{
  "num_hidden_layers": 9,
  "num_attention_heads": 5,
  "rope_theta": 1000000.0,
  "bias": "none",
  "beta2": 0.98
}
Each number is 128 + 24 x the weight over its row's rms, rounded and kept within 0 to 255. Layers, rows and columns count from 0. Numbers have three digits each. The size before them is the row's rms in percent of the matrix's.

# gate: layer 3 MLP gate, 1728x640, rms 0.168, rows 1204-1229, columns 160-239
# up: layer 3 MLP up, 1728x640, rms 0.174, rows 1204-1228, columns 160-239
# down: layer 3 MLP down (transposed), 1728x640, rms 0.167, rows 1204-1228, columns 160-239
gate1204 103:102110131117144117129119118134113147129134131129158134135116105132139174111176146129106116144138093120174057101109134132141130127146149128151123152107145170078149155082111108137147106064120137173131126121162135159126129111123157136167157164
up1204 098:147107108150128123115159165200127125129131142122160135119094157107130156100169110164110122125132121148084112111119068132180072133139103119148135140136090145104124127138104105124083146144131124179177100131136156121115137117156120147172142091
down1204 103:144124132145132145120162150117126082145171106089147125158126111153137106174140112114122089122134167133143130134170106137098124114086099162181112126118117131108109148157115091134138129111161096127160131180168125065161104117152152144136132118
gate1205 103:138105137146146133082096155124149140143120112140166127135154170129119104130117143145121125142170105157094125124126104134199165160100142136119151117173114099141132146152128139184142088126107123124124072156120155119152121089112191125141115114
up1205 107:145122104179135127167139147125108117118108105141096114156112086136135166144164158131144121090133090157161122125153153136091154118153114122154096144116119125139117121154121093116148119101144106122139104100086139129147174138144077142117165128
down1205 097:126152138129159104120146148157130108124118137119087172166130096132101115159118136114136116156134148102153098121153120105115106106097098161104111115124146141082142126124102121134138123126137082145107148113111114110162116118127127096130128119
gate1206 106:139152138090101096146134147138118109150139169164125114174121113103132187090117120168161152134152124102130121134125125128149162129113120089151138066202096157133076080170128115092093127150119146121117129100130112138158172130133124126169117123
up1206 104:138119152115126143150145133091085096126104109077104057113135142129153122106122142126121142109079101099131154121157104085122174161101135151108151120082135183129126143151143159139146134138115105143135123117143119139115064070136109133117114146
down1206 100:122092137129134110157160136077085102122112115172167110164136138165148137115146144117102141124131120121132144107153138119090123131145135158103155131062140156108079098155097135155121138142163102158136084144160136175135138135165128109107118145
gate1207 102:115088165107135116109149163147131144116118166126123128155113118126120164118111083108116163127136123129127138128156175144134149101154167105154143116068135117178169133144121153128160093102108132127112165109163135107161173143110181154109114128
up1207 101:105141097114173131156087131119154138136101078150138111130142132128122108110140112115173145105090129137145137088129099133128111096122103123141170124085129110098121086122145135133155099146101125147153118142072126116137150115166127095095128127
down1207 101:123159133124138106126132154122086141107106113069130139075087124102109110135116191104080109117147129138137153138136093084150142104135091106126121160108117090123102096063120146157141137112144114094075100124122064170150151198130086164089109136
gate1208 108:142157118128120119100151168153115115144146135152111120106149127111109121102176118121121111154100127127143121129092136157122115111173097089122131120156152108171161125178157158139137136117093129124169132120115117153143140112122104069153112121
up1208 108:113110113128065124115078093138070141138089086117097122142154162093117117139137130114130140088157113141136136159136130106099117140127141120112112147141096124120098109146146111159103128167187127096120147143132135146147124139124092148168116146
down1208 107:123146156154174116147085137079129142148115141148118130147155135147156110140150117157149136127142108149167097120159169139108122138129138111141111147133105139116133152111121143145112114148131093102110088155139090177152122119067074124136154076
gate1209 093:185120162158145128125149106117146123101143102125116161076098152123136121131128160144145140109126080170073146091119110121149101123101125130144142112130090154103104195153097124118125143137130133130157132160125136083147140089166163140159062147
up1209 094:154107137139119158144134142140127137107137092146139147124115155114116118108109128106070123081119146147147142054137140082127119118132120138165114088156103154129134103140136119122106134128119151118150160164130161136098100068144103162115095166
down1209 098:129195093113143128138121136150183114142130101097143115089149143126104133102132135120112124101107155118112147143140115082146144143076145116152124072122131174203141118116175128127121107172132118117104138154135124090129158124134143136124123101
gate1210 092:135146117127141097113104136097130107120143128117171110119153159152121166162102123137111118062125113105124107112151158103116137143115142156107161121150109122113142085092095085097163109127113075138113167083117121147140125128134101082127127130
up1210 093:113143133098130133111167154135147171163166146126125185167197174166119138147152135158136105131130112138131122087157133096143121156130142117092114116158144131135174125106088089130118111154093157155097147099128140130118127123115119088136107135
down1210 098:138102144128114122128128107136105128090109125107159134154132103126131143097100092122154130135123097054131129154106128140118171131132141140086111139116141133139126118080148116115126136124125126151154120173158137155123092085110145154141163209
gate1211 092:116108137151109173127130156120110141133119085168098148172138143212130154118136095144199173118195111142078116110119153107147100111142148113104138138117144145152134101114125116138128175150122125144146159119096139119119128192135144112130099151
up1211 093:069113155174164117111097140079124134111148124154103114143132182103149146151128086119132161117141144129110153106108130077118143085091103138119128114111102115165129167194128137165134131138161115083141136089123125092126146123130128141084102110
down1211 097:136153087129128114102153091163111176148120117159178184118108131103120122133097124132114123099087149136138113160127142148116152139139138131064135162140121162145155100129114134119125142119093139090145147145179142108122150125149134124132134112
gate1212 097:126109093134126116154164110126116119124123170133116103143112110099135137115120094151171134134095106096159128123099175146135150145129162120178111134122128124141151136115118125130122127107171113140141126117106089123125077081123112095088112147
up1212 095:118123144113120128160139109135143140123145130125141134106176156115092141106090131131117136105113101138122127124120161158148110127109124138102111110132137084097149142092096115163123148129117126119119145137121148106151124107150137150139118131
down1212 098:162069153086078102095088139132089129140081124109130075133097106129143168128151127145131198085107148137102068089108135132108158173127127106164122167124109123161117109156125113144134130143087206110143118104149136129116110099148158082085162150
gate1213 106:118151178131113146106105075173131119147112129149186150094151141143128106161068132154127109085145167110105115116124137158175100137141152179125132145094165149132119147141129119138121113119098129123108146141110136153111153106119119113118147141
up1213 103:112161125103110151107130091129115141116148086165165134138139130103142145081127130111176133082106129119155127095128118120156154130163119166129103088121103073117115131162171133103153107132103137118086155112131140117133159117116109143132121115
down1213 104:151138161121115142086123104129098139042117117124169101147123162132125129128084123129144120094099125120154078148105121147136119147118130169140139125137158069114184117134148129119111094169171151100133148128154152131126119141140137131181106129
gate1214 093:152110121137138165113137127143160114169097111135138138144151141108133163137123123160111104130144119124123147107133122119176110158130140145110107118135168162092101123140136122128081121126120137085104140155100143089108083143136112128126113129
up1214 089:124110157106091106077131143138130151146117105129176085145147169143143134117147121137138114122138106152144067103131111128120154167139142113159132088166161134145093106135116099093106130117100166123114160109102156153149123159130127075130118129
down1214 091:118174087117145117127103119095141168118155127132138140089097130099132155143150128113135186141133143129132146179102134091107110131107102151134145110138183091134117142140163148145165141179129148188150166115126131102149134140130110146119091166
gate1215 098:094113118145091142119115154117137158138160137150131100121157141125115122078102131115157133110145158088131173112147130142135129130129160095133108121148155129137112103136119139161128119161146184092156148196150143115112156118113111153138129149
up1215 098:118114143160151143146168146148160108163116141159158153091161147111092136125093123108116071158097104150155142156135150098147105133135138103129113147122129139165130124156140158131132119150155114123117081143155153126108116122139102120157127120
down1215 101:144147143164142102118149148129137129159082164140144167117132118130142128148124140086116133104141144103103154120170101131177114108133137143144075098151123124134116122163135108084158164133173084142128151131165168086153087130109134142131107128
gate1216 096:155109104126114119150120128153134123083173130120136128113109131152128136106124126119159122091143163123098141125173175117145106103113117139128132106108115156150158133153104096146119103098109162150097144123130137133120139119132060129156118125
up1216 100:145133129112163107133128113120146150108101139105155125192145141145130140155147125107130124130136132149106137138187109106118114113117110145119131100107114127100167085165154114083074133095154134157107153134132121108127127137121118143128127121
down1216 105:146141084116128101145094119120153131120133183143142079166130106153121149126169126120147131153117129122116107110135176127114136122143134129160117130158136121164112126135119154103128130118113205161129108105128094126175111126151123142102152126
gate1217 092:118122107104122154142129138157092060122096149140120131130127111152132139131158072177138172117094146113120109140123109101154161156137142154131122052136121105141098083149101067098161111110088150097139141165159156156106075135106163121133110090
up1217 095:124143101168145070160120120125166149105148131123122139092157122099126117109169115118150146170142112177121107135118151134168122110105138086164139144170167130132183135137145084120113140065178137109140175127139141128149119145102134119133113128
down1217 100:099139129151126143180128114124133144100077095117109185108122155145087124148113056117102163116155137141106142161131141100111120135115146107126130136105146136148106110142161126058091129121138130129091112091102100126134095109140119132134129152
gate1218 094:124120155179147134103105104187135111125132134116128135142138167135160101087093169128089106093136143128143104151161113127156113155093117155110093112148171095117114142144142155140133108077135110082105086116148112134158114140139160097145170123
up1218 093:137171159127121119139123162109158118137142112096144089134141156099091113167148146144103115113150134102152120106121117101146100121119121157118132131115139047108174120101107136134130114072088100147137138152145148127123113157127152109106124114
down1218 100:164142108117125137132121145147132141161141110128139137100144144118147091123131113150114117093126150143149091119141118122108135112128152145127122119120187098181103113132046149149117135069123135147119151125122141105160137160138174152134085148
gate1219 101:169164099127111116196097098100190112129125128127103131096117160155119119127157136144154123106109149099121074146148155122152142120106141143136118140176138118171144148109122109167126181148161121107128176116176141079102139104088103077139132186
up1219 101:133160182155141162135122126122102122107148156105115107150198133108157126127152134141095130152148131154119103134125115128140116116163184146135114117116087148062110124095154103110139114119092114102125122134143103098160182111127126082109083117
down1219 099:107099154142185119111123133126123126127080135134130109118104123089137133094123129187127158126144109161113193170085095090145108112123126105143153150072137125095132122148132142149167118176099148109124119139120122124171092116150119141146096125
gate1220 100:088161135144124146133149120136110168177149113130156124124120109158115133109154153142170120155145110117141110145127146130106095162129115168108169126128146108136117105110119142144134151127136113123109163097175137119138117100105142092153151142
up1220 099:115140122136140130128154108094126097117147140149130132147114167161113132188147175064116106138120121119131172166115119132150196091099122144121152154092175150130136091157117137118142092117159128088119114146126116084051112140109153166146158085
down1220 103:122135102141145144152134117128142157132175138137144141111176104148172148143098086096134114120168169115082119112105133191120144148123142151152111079153182129117174107125139159114145119117118139104083129150131177148121129124160137110104155133
gate1221 109:147100109156158145152150139132130137132150138164134113102083151157138108113118122158065146174141066151118126132165111125130130120104162125133145149096143115109146180115151159127132123149134135124120096120142120156139127125137109067149112123
up1221 102:116148153104129137121135152164110150119121171158107086134124118163139147149098132147119145135108097158104145151164176153139095131161129138126133147161123153123140132133133150156125100165134132130113103125154170120099122133129132163112122142
down1221 105:128112144132121106152084164137134125153112145177131125112105104164137123112096134107114109164121121152177115119156163120111148107123114109103143183141142178125126135105117153116138113153169131117102131121121094163164124145108122114134130172
gate1222 116:106110143090129085171108134169117176105117157077150150128159152147143120122118156117115147120101155127126140089105135134129113145102135138105128126123122124139106159102149131127147150137117121163148102110129123169157126077150121162142088110
up1222 108:089150127103114110152126158095128138144097118127185084135113129172132130140130145161100147168148090121162134118135117163120107129119119147098107099090113103104139181080144132138161165141138116147100096171123103096070147132096139167178113164
down1222 108:136125162107161115120146126127167136094129115142118138103170131122161123109126091146142154113116114094108149147089090105116126141074139120093142182080141086127088182163153125158157125170131145135155136111108165108146151150117161128107111109
gate1223 101:116107126107125148108140141076122164130095142158113124162127099206162153133153178137106095129146128129129112119115121146101149120106137126123110178110103129161150137119134157116091134122120153125146141127131147134111125085089135127146128123
up1223 105:123102095177145149103134085135091086129177087134094121149152131082161107121112080124100156148132181120143124116100089115112131140121154096152159109174116111125115128097090147120151121116122093149104124134124148128126154123119093115101124115
down1223 105:147140132141135129077190107127140147137111125162121175117128165128124134148140111131142101168118118118166106134120151161123093125116118141117110164123121115129137124102167140099137093130156140101130140151127155162105154129129110095163154149
gate1224 096:137120107132152109090107111102097121153118087109135131106116151157181150139150123124087099080120124180132121111098113154131125124105128087156126096103107112088136145172119128122144107118166080121085116124120189163116105147134186150153147127
up1224 095:197126099106125121112134083113121105142142179161126089140129093143100143117154103114085164112138125147108132090144092149118123134148088128107136154099077132111170118134079098101142095163103165140106144152123125141132158130085119078131172088
down1224 099:152107124121082130132141155125154126128117117114146169148145080120137074151114143158152126137127107120138113103102159118077158145082148186129120088150123078127153104124161086133087149105142100150110181099134134122120116112104110096144134149
gate1225 095:153136111118144097145117109171165123132129133109137162117102151141143154153054103139093081105149127086148079148120153115141154100115118081142100148120161118102116135126133116135101092129133155115131147101143170118103148138120147125117117119
up1225 098:132128107137120149099114139089147096149139108106134172117115152142085090131125170176116149105141126114132129116147137125131140131132146122120135161131124085129077104099143135159137126115127103145093093112141099139105135151130121135144128150
down1225 098:128078142116131113144120157121123154128154162115146140103116139139100145151129144135094166139080148138165100167119125177098119125111140141128159153144105101178133128156112108130175119134113158141123034135130122120130126121152029149086102116
gate1226 098:113132127118106161107139130172167116102106141148136105106139149116115116118129146140144093107154101172129088122097145128116141111107142123104125152132103153094152104137105125108122150154126126150145126114188142114141138103124145111153117098
up1226 098:148125124143147143152117093129085110106124126142134141143115121126192102108150135134114113061109130112146106145150126144107151127097088144153130107133163113113151141122146087165060109151123098132114139128083171138169155130176163088143150125
down1226 097:140150148115132092071161131155104141120103131124099121134110119142117153122101138110167130073154147099153116150108126098123153130139119134145136089140166121112125175106111148116105160133097130173146094119136133107123128137119116144129196097
gate1227 108:138128146142109097150124152137099111114189107087081108129117078143136155151106150117122123123160159114151097122141159106116143189058100107113060159118193129125161165097124140121114077129122098138121155127114113168135132111134159126140135119
up1227 113:136155111115140184130155107130196128135153110112123141138119142114134077128145119141127135162140136120127138116136112084077167160136148133118139139122172099148116144131099130118113097205126112152131123120141102191153124140180121159134101087
down1227 099:156126108079107151116168140116117141153126134116183150112150143110161117138099134127155160136131133116096165163122125117133168141124129107043162090145108119136131110125148122111132142104062092158127151113107114156136116115133126108118125135
gate1228 095:108143162128132159131107118124169170120095120141124098123103134121131143106166102111157149089136138108111158155172143143145159155147119145150065130084104128143132149159102117142076114103076143109112104165121129070139116087104106150154117150
up1228 096:140114098141123128119136127125142125136125113115105143142145144152075114146120117168129174117154117144102077170139077134158116112106121143079137120065102145118138120117126129101170116122120121113121161175166106153152108149139134118121147106
down1228 100:152140085150184136119122103149132095144107143091097126107120154113094094141104142146123125180129187083153114114120086112114147138126098150153109075112159069129111078136150174112122100131106166130136142143147121159119115156117103120139080121
gate1229 110:121133148103161097137120131138149122094118141120099150159128145165109121152094085167167155143135108093102103121096128126096111108105124129129120121136133135128157151093142121108146121123142148112149110112121140129115100168178147150143098139